Each number is 50 + 12 x the weight over the matrix's rms, rounded and kept within 0 to 99. Layers, rows and columns count from 0.

# down: layer 4 MLP down (transposed), 384x192, rms 0.0297, rows 349-383, columns 128-191
# up: layer 4 MLP up, 384x192, rms 0.0469, rows 350-383, columns 128-191
down349:50 43 40 54 53 32 54 52 59 71 66 37 63 39 41 47 39 37 42 48 40 66 48 66 49 30 69 63 54 15 54 34 53 48 56 48 51 64 64 45 35 29 44 57 56 20 47 62 34 64 26 57 53 53 51 46 50 60 52 41 79 55 27 56
up350:46 56 31 56 69 63 52 58 55 60 20 30 30 34 66 65 49 41 49 33 15 34 49 59 51 49 56 39 55 46 47 48 41 67 35 44 50 63 59 47 47 77 41 46 39 43 55 56 43 42 24 78 63 57 51 65 43 48 50 59 43 39 33 46
down350:57 59 57 50 53 52 47 54 41 53 68 42 56 37 75 79 72 73 41 58 37 57 49 52 61 41 40 56 50 50 55 39 36 47 53 31 46 58 11 58 46 67 64 57 31 64 60 69 71 39 39 43 60 46 47 45 47 50 39 44 38 58 37 66
up351:68 58 46 22 37 49 52 64 37 67 31 35 49 53 37 31 54 46 49 79 57 55 45 40 73 55 33 54 60 51 53 46 32 39 63 51 56 40 44 53 44 30 52 50 62 48 57 64 49 60 56 45 61 36 47 70 49 40 52 50 51 47 71 61
down351:62 55 35 51 53 45 75 30 71 44 50 55 57 38 50 54 76 62 60 33 27 40 70 40 68 53 56 36 59 47 50 58 60 30 54 44 41 47 61 68 29 32 70 45 68 65 43 50 46 59 40 64 45 27 66 44 42 52 44 55 42 46 44 49
up352:39 64 55 48 38 43 67 55 60 65 57 41 64 56 35 47 55 37 45 40 39 55 54 54 64 38 55 59 47 34 37 49 42 69 70 53 59 48 41 54 38 51 51 42 30 49 59 63 44 63 47 41 42 44 61 64 26 47 37 64 56 43 54 56
down352:71 50 31 56 57 40 44 41 42 47 52 49 58 41 68 63 65 54 50 39 66 45 39 46 66 46 48 50 48 69 60 43 60 38 54 57 65 52 35 35 57 68 51 40 46 59 42 46 42 46 42 40 57 44 61 52 62 54 46 45 48 54 39 59
up353:31 52 39 38 57 63 45 47 69 49 58 30 48 55 65 41 57 19 78 26 50 62 72 75 59 49 52 59 56 78 49 19 54 46 57 79 58 55 54 46 60 55 62 42 46 30 49 57 33 41 45 54 52 68 57 46 49 68 66 35 42 56 48 63
down353:51 47 38 42 60 58 63 36 55 20 75 43 45 43 46 58 64 40 56 66 39 43 40 53 54 46 36 43 54 49 71 59 56 50 52 42 30 62 41 49 50 50 44 65 54 47 67 59 56 53 44 48 47 50 13 69 59 46 61 48 56 42 49 52
up354:44 46 38 57 48 49 45 27 69 48 35 41 51 46 74 53 58 48 47 28 41 38 50 55 59 47 41 59 49 74 41 57 59 40 69 61 54 67 52 55 46 70 61 49 44 60 42 50 37 52 47 55 41 31 59 58 50 60 61 54 66 63 57 25
down354:35 49 52 35 71 47 54 40 62 35 53 59 46 69 36 53 59 57 42 43 31 53 49 39 48 62 55 46 31 47 65 60 61 36 51 41 62 60 51 47 44 55 51 62 75 57 35 43 66 70 43 51 39 69 52 31 30 53 51 55 21 38 59 43
up355:42 54 56 56 56 43 59 63 55 47 61 38 70 41 42 48 37 44 36 62 47 63 52 58 54 30 52 53 56 44 51 48 53 62 39 73 65 38 77 66 32 44 54 50 48 57 61 61 36 51 27 45 25 25 31 43 41 53 41 63 65 49 35 54
down355:38 41 46 40 49 57 48 46 56 47 43 56 51 57 37 32 58 51 58 60 35 48 56 42 45 56 54 46 38 51 52 62 41 28 42 36 53 43 39 28 48 51 77 45 44 57 38 37 54 67 42 49 39 28 59 52 56 50 65 42 42 38 45 59
up356:50 78 44 63 49 50 35 35 44 32 51 50 67 46 44 36 45 29 25 71 46 59 59 69 61 61 42 31 59 40 61 66 47 46 44 53 40 54 41 58 41 72 45 43 51 51 50 68 41 29 56 29 37 18 34 66 57 62 43 54 51 30 64 56
down356:48 36 46 69 50 38 45 41 43 66 57 58 36 51 54 54 38 54 54 69 76 47 36 45 68 51 49 51 51 62 34 44 47 61 39 27 56 46 39 60 62 48 51 69 37 59 43 62 58 75 42 53 48 51 47 44 51 60 52 43 39 48 58 55
up357:36 56 43 19 62 68 47 61 46 44 42 22 52 58 67 40 70 30 38 56 69 54 66 49 53 57 47 68 39 53 29 32 58 45 71 42 48 57 41 58 39 57 80 58 40 54 38 69 73 48 48 44 54 42 69 41 45 74 54 52 66 64 62 51
down357:54 58 54 27 60 39 43 31 46 55 30 64 66 56 52 60 45 61 32 57 62 44 67 68 61 38 22 26 48 50 43 53 71 67 46 62 42 40 48 69 48 58 52 40 32 50 44 45 51 33 49 41 68 43 44 44 31 44 55 54 44 63 55 47
up358:46 47 28 60 58 35 40 58 71 40 48 38 50 45 53 32 66 34 68 65 48 55 42 70 33 71 49 26 51 51 67 50 51 57 62 47 61 52 49 66 48 58 21 49 44 38 56 41 48 38 58 48 48 35 38 45 41 51 30 50 20 51 42 51
down358:41 64 70 38 50 61 63 55 46 55 68 49 61 63 62 54 33 50 61 34 47 60 60 58 45 51 42 44 35 51 45 52 49 49 46 70 42 47 42 54 45 52 54 23 53 63 56 41 39 55 45 62 25 58 43 62 55 37 49 32 51 42 47 48
up359:36 26 62 62 68 53 39 34 58 65 46 55 50 60 52 36 37 56 47 68 34 58 73 72 74 57 45 24 50 28 59 41 49 76 48 87 61 68 48 45 59 46 66 40 44 51 46 62 31 65 43 41 60 59 43 75 37 54 57 45 58 45 47 40
down359:53 61 54 47 41 60 33 61 51 50 47 48 47 63 66 58 46 35 44 36 55 48 52 25 43 41 71 36 59 46 55 53 60 52 51 72 26 49 56 46 49 44 55 61 63 33 49 38 38 69 33 51 52 26 64 55 41 28 28 45 66 37 48 62
up360:51 62 55 46 56 46 47 44 33 47 57 52 54 65 50 41 56 69 40 61 32 37 47 52 50 47 30 56 34 75 45 46 72 66 50 54 62 42 57 53 52 54 53 62 38 48 61 50 58 66 52 44 33 37 44 53 32 63 46 67 62 47 50 66
down360:59 60 60 63 59 53 58 58 20 76 49 57 45 58 48 26 34 60 54 43 38 39 53 48 72 73 40 62 52 52 68 46 63 34 32 42 49 56 46 37 35 62 53 59 43 41 60 43 53 62 57 59 38 41 39 57 50 51 41 54 36 53 55 54
up361:49 45 52 44 55 47 30 74 44 63 41 26 52 41 56 39 68 39 50 59 59 59 76 41 36 44 38 47 61 40 36 26 54 57 49 46 50 40 29 41 41 45 49 51 55 72 52 61 44 77 45 42 57 56 28 41 38 58 43 53 49 43 35 42
down361:46 49 70 30 51 65 43 67 59 49 39 16 64 34 44 52 54 65 57 67 63 55 56 30 44 46 46 50 50 23 46 42 49 84 34 37 58 50 65 49 61 28 48 42 42 44 46 58 50 55 48 67 34 47 69 20 60 48 31 49 67 26 56 71
up362:47 48 38 59 47 62 36 58 48 37 54 33 70 45 34 73 61 35 55 33 63 50 63 64 67 65 62 62 50 59 44 30 62 63 37 53 45 53 43 52 50 74 53 30 32 55 62 57 57 54 55 48 42 55 54 47 50 50 42 43 68 47 58 62
down362:56 44 29 32 44 55 66 63 55 43 58 77 79 86 54 35 27 42 41 52 38 44 58 73 59 54 51 41 27 32 66 56 50 69 70 22 45 38 77 64 37 50 53 44 51 43 49 82 36 50 32 36 48 59 11 69 41 59 48 58 69 64 22 18
up363:54 45 60 49 54 55 23 52 25 43 49 23 56 63 50 44 34 38 46 67 73 75 53 82 39 52 47 51 34 55 44 34 60 62 64 53 64 49 46 50 55 41 53 50 47 58 37 71 47 45 55 49 54 47 47 48 68 43 30 50 47 61 53 41
down363:60 52 33 65 52 48 82 23 32 64 48 64 55 54 56 54 48 35 25 52 75 52 45 57 46 59 58 55 42 48 69 43 40 20 64 67 45 46 62 50 53 58 49 35 23 61 44 57 53 51 48 46 47 56 62 65 33 68 61 29 33 52 32 34
up364:30 34 56 51 39 32 38 49 52 46 36 46 59 41 65 55 44 62 50 62 58 44 58 54 56 41 37 52 47 43 30 52 57 71 31 58 27 80 49 78 52 40 49 52 34 75 52 41 43 45 37 71 64 28 22 68 35 61 58 58 70 60 55 64
down364:47 42 43 55 36 54 64 45 56 44 57 49 72 54 28 53 53 41 64 55 37 46 41 65 39 66 21 47 60 54 58 63 59 32 40 63 54 68 44 35 47 57 35 46 54 53 35 57 72 39 40 35 44 49 51 47 62 42 62 41 54 56 78 62
up365:47 49 48 50 43 52 65 38 65 50 50 44 59 45 48 40 32 34 24 45 35 33 80 65 58 31 48 66 69 70 36 28 60 54 38 40 46 40 55 66 39 39 57 25 55 43 32 42 64 57 46 40 46 30 35 54 71 59 56 49 52 43 51 55
down365:46 70 61 37 68 63 40 43 44 60 57 43 56 70 52 44 76 47 46 47 67 58 50 41 34 49 38 50 49 37 39 23 58 47 29 54 44 47 32 44 45 52 47 79 45 52 42 54 50 47 54 40 61 28 46 43 29 57 56 53 40 55 30 49
up366:48 42 24 60 61 39 47 55 34 65 42 67 43 49 59 38 42 47 24 52 48 64 42 38 38 51 33 61 71 74 43 48 44 58 50 35 57 52 66 51 40 68 29 39 51 34 53 72 53 33 37 48 61 27 43 82 57 51 54 51 46 78 53 44
down366:42 48 50 21 56 55 45 22 48 54 60 53 36 64 50 48 46 45 49 51 48 55 47 67 53 26 53 59 49 46 64 52 26 48 39 45 56 74 40 51 52 51 61 35 39 51 61 53 52 49 44 45 35 61 49 61 37 36 59 67 60 64 75 45
up367:32 63 35 51 53 52 50 39 35 28 38 43 49 46 50 39 59 36 38 25 68 37 79 51 50 55 36 55 58 52 36 33 73 52 60 60 58 48 56 61 44 54 67 28 44 52 48 60 39 42 37 37 67 68 34 44 44 63 32 64 36 64 49 32
down367:40 37 50 80 37 49 15 33 55 52 52 67 47 50 73 67 60 45 66 49 44 57 25 44 31 58 55 53 19 62 54 58 53 77 50 31 49 45 65 40 70 53 36 60 45 45 51 43 55 70 41 50 64 39 35 36 50 71 41 52 85 48 53 45
up368:62 38 35 65 60 40 53 83 58 69 47 55 39 40 53 41 48 16 64 65 61 62 35 60 72 59 48 48 51 58 55 33 35 31 54 46 62 69 67 43 46 55 56 31 60 49 44 47 57 44 34 58 50 58 49 63 38 39 47 53 60 45 29 64
down368:57 56 60 54 40 75 32 72 49 49 45 46 51 29 61 30 40 54 45 63 41 55 51 50 58 36 79 54 39 52 46 45 68 68 78 45 37 42 33 65 65 66 68 45 40 50 32 32 27 67 39 67 51 53 51 63 51 58 52 56 31 46 38 80
up369:44 66 45 49 43 41 60 55 66 50 52 50 66 62 58 64 51 41 40 36 49 66 46 74 55 62 45 51 47 40 46 44 48 55 52 45 47 45 51 63 39 38 57 77 57 71 71 59 24 57 34 52 46 44 47 46 57 46 57 53 54 80 37 47
down369:47 60 42 72 42 57 60 52 60 49 40 34 55 90 41 45 26 66 36 67 62 61 51 41 55 72 44 51 56 53 47 46 52 34 40 49 47 50 37 13 57 32 43 64 66 43 43 45 72 31 35 43 50 60 73 61 58 41 78 64 53 28 45 50
up370:49 38 49 50 56 49 49 82 64 37 42 39 51 43 61 57 42 71 49 46 55 61 79 57 64 70 40 67 55 65 60 54 54 52 61 59 45 71 34 51 53 57 53 52 39 64 64 37 48 36 38 58 50 54 45 56 51 61 62 72 42 32 32 43
down370:42 53 51 38 29 73 51 60 35 51 60 41 51 51 46 60 57 41 46 58 39 49 56 71 54 67 51 44 62 26 45 41 45 52 67 32 43 41 52 50 50 55 63 41 46 53 32 27 63 42 79 43 54 49 46 66 29 45 54 63 33 70 60 52
up371:37 64 59 41 50 44 47 63 37 55 30 38 55 71 47 61 58 50 62 64 54 52 42 59 60 47 48 59 31 47 52 43 61 72 75 52 48 52 59 66 52 63 52 51 48 55 73 53 27 48 54 45 38 54 35 81 53 63 76 61 58 68 52 30
down371:82 72 33 52 50 47 39 22 76 24 50 44 51 52 48 44 41 57 42 41 35 44 39 27 34 59 68 43 36 49 45 58 55 43 39 48 49 60 41 51 58 34 46 45 31 31 61 46 50 57 34 52 32 57 44 68 64 40 65 68 47 69 53 46
up372:63 35 38 59 45 55 48 69 68 60 49 35 53 44 28 51 35 58 51 61 60 56 42 42 59 38 50 34 55 63 40 43 42 42 51 50 30 82 48 65 36 53 67 52 44 54 60 49 45 44 46 62 68 40 45 54 22 43 57 58 42 51 32 72
down372:53 38 37 56 45 25 32 38 65 45 46 52 30 47 74 30 67 58 43 44 40 49 42 29 44 58 54 66 55 60 62 46 59 79 42 43 23 43 62 42 42 53 67 43 49 54 68 64 55 63 40 50 50 65 46 52 56 55 72 43 47 72 49 74
up373:44 51 35 51 48 53 49 53 56 39 41 61 46 43 56 71 39 65 44 51 41 61 58 53 60 33 44 68 60 36 40 45 60 69 43 70 51 31 82 65 44 49 63 65 55 63 60 49 54 45 49 51 53 46 45 49 65 51 45 68 51 60 50 60
down373:70 52 57 56 67 59 42 37 43 57 52 52 59 51 48 53 64 47 36 39 59 56 41 55 55 53 40 42 51 42 46 43 58 31 52 35 62 55 47 51 40 50 48 52 57 42 32 52 53 42 51 50 38 49 47 32 76 39 43 36 33 53 40 69
up374:57 48 43 44 50 64 49 52 55 57 40 36 36 43 44 62 34 43 61 38 59 60 50 51 66 61 54 60 58 33 57 58 59 66 45 65 59 55 77 55 63 54 64 50 46 42 46 64 41 38 64 56 58 18 32 69 51 66 49 44 54 37 49 54
down374:55 56 32 37 53 62 38 53 62 61 44 49 44 43 36 77 61 50 47 49 34 53 68 46 48 43 46 43 46 50 49 47 54 51 71 58 68 67 30 55 53 53 39 38 60 38 29 45 28 53 46 54 54 32 62 20 68 52 47 65 49 35 41 27
up375:35 35 42 85 51 38 64 36 57 54 37 41 59 32 53 63 39 37 29 54 47 57 48 47 32 54 59 77 33 55 48 40 59 62 40 57 43 75 47 63 51 44 57 45 68 57 48 51 54 46 50 51 65 32 66 57 63 40 60 40 74 57 43 26
down375:46 56 65 48 34 58 59 55 31 44 46 54 53 52 48 53 61 48 45 48 69 44 47 63 46 55 49 42 54 29 52 58 51 54 65 48 52 38 37 40 47 53 46 69 38 56 53 33 39 39 45 61 56 68 52 51 36 52 46 62 39 38 41 70
up376:44 49 40 54 54 59 64 58 43 49 32 41 53 59 47 54 24 40 56 48 66 62 61 45 44 67 46 49 32 57 40 20 57 52 45 41 36 59 35 55 43 48 48 53 39 25 46 46 38 48 58 38 66 26 44 50 54 48 37 45 39 63 53 46
down376:61 74 65 42 31 54 38 56 79 54 38 41 38 58 73 54 43 60 50 58 54 35 51 75 42 41 42 46 61 43 47 47 50 63 51 71 45 50 62 43 46 65 44 42 48 51 55 61 35 60 62 51 62 69 51 48 40 70 27 60 54 48 68 34
up377:59 72 26 61 47 36 46 67 44 50 53 53 44 37 52 29 44 54 59 42 52 55 54 44 76 30 49 44 73 55 37 41 66 56 64 62 50 39 56 76 65 35 54 54 46 34 60 71 47 43 32 59 46 42 34 82 59 58 40 64 50 47 46 69
down377:47 57 36 29 50 46 60 69 56 44 43 09 38 39 41 68 38 31 58 51 42 56 30 58 63 49 49 35 41 51 53 62 66 44 66 29 67 84 72 59 67 60 44 38 52 35 56 46 33 49 54 72 38 43 59 44 50 41 55 58 45 44 56 25
up378:41 37 67 30 48 60 45 52 45 54 30 26 51 34 37 59 49 37 46 53 48 54 56 46 72 67 41 37 62 60 39 42 44 25 43 54 43 56 43 50 48 64 53 45 75 47 55 52 49 43 44 55 69 53 48 39 49 88 46 45 48 53 48 59
down378:45 54 75 71 63 64 64 41 38 66 55 52 47 65 59 49 32 41 46 59 63 46 34 54 38 50 51 52 64 50 51 58 49 52 44 50 44 68 45 37 64 47 39 65 62 48 50 49 73 48 62 20 47 65 50 52 40 43 78 53 66 46 31 49
up379:48 54 43 55 43 70 41 58 46 44 49 29 53 43 47 43 53 32 51 43 45 55 63 36 64 77 33 46 47 51 46 52 68 51 70 56 45 31 48 63 48 45 50 62 48 38 45 45 51 69 52 36 49 58 49 43 47 61 64 48 60 64 30 52
down379:39 44 71 77 41 46 42 62 29 82 38 56 62 38 68 50 87 49 45 53 57 45 65 50 61 38 58 72 43 27 51 53 26 60 30 46 53 35 39 33 61 44 88 26 42 46 49 55 53 38 45 60 45 40 63 62 32 37 43 42 67 53 50 64
up380:37 78 35 46 39 42 41 67 63 35 71 54 37 36 66 20 60 56 52 66 37 58 50 33 42 49 50 63 65 64 37 61 51 53 29 62 25 49 48 36 72 64 60 53 44 84 48 50 44 53 67 62 57 50 32 52 37 58 53 45 52 49 38 47
down380:26 59 52 52 73 34 39 73 59 59 59 37 56 46 36 51 46 64 53 79 47 41 41 34 50 59 39 83 65 46 58 47 46 50 68 45 64 39 53 36 58 48 40 60 45 64 50 56 43 57 41 63 52 41 47 33 42 44 45 50 58 35 55 51
up381:46 47 69 40 61 44 29 48 63 39 54 42 57 19 29 28 52 53 56 58 64 67 40 37 44 34 41 42 68 55 32 54 38 45 69 65 60 35 52 67 33 52 67 30 21 69 58 56 54 43 69 29 63 37 32 39 45 68 50 53 43 56 60 59
down381:79 47 48 54 69 91 49 70 60 57 68 52 48 36 40 65 54 43 52 60 47 55 25 52 74 50 31 39 92 70 59 28 60 35 64 48 46 53 42 38 45 47 47 61 41 35 49 57 54 55 66 29 45 49 55 52 55 59 54 32 36 56 31 54
up382:47 47 54 65 56 55 41 60 53 34 54 00 47 50 55 73 17 39 28 26 51 43 46 53 54 57 47 51 61 49 37 27 47 59 54 49 60 43 59 47 56 65 25 49 43 52 32 43 37 36 60 56 54 40 55 55 50 62 57 41 40 52 42 25
down382:33 50 42 52 47 60 41 41 58 64 59 58 37 62 68 52 53 58 45 49 40 62 44 62 33 21 42 44 70 42 57 50 60 55 47 46 46 61 59 64 69 54 59 55 50 50 83 58 62 59 29 26 45 70 41 44 47 57 75 44 59 46 53 65
up383:30 66 47 31 59 48 43 39 75 69 56 53 52 45 49 84 53 35 55 55 54 53 51 62 72 54 48 50 51 50 58 75 56 47 51 55 58 36 32 47 57 56 61 49 31 48 32 51 28 38 45 66 54 37 38 63 29 61 61 59 45 33 46 30
down383:36 46 52 30 49 54 54 59 54 50 55 48 37 59 50 45 46 54 37 35 53 55 55 53 51 63 59 31 48 59 67 67 41 43 51 52 41 48 47 30 61 36 48 60 47 53 41 42 67 66 31 40 77 77 40 34 61 56 53 30 62 22 44 59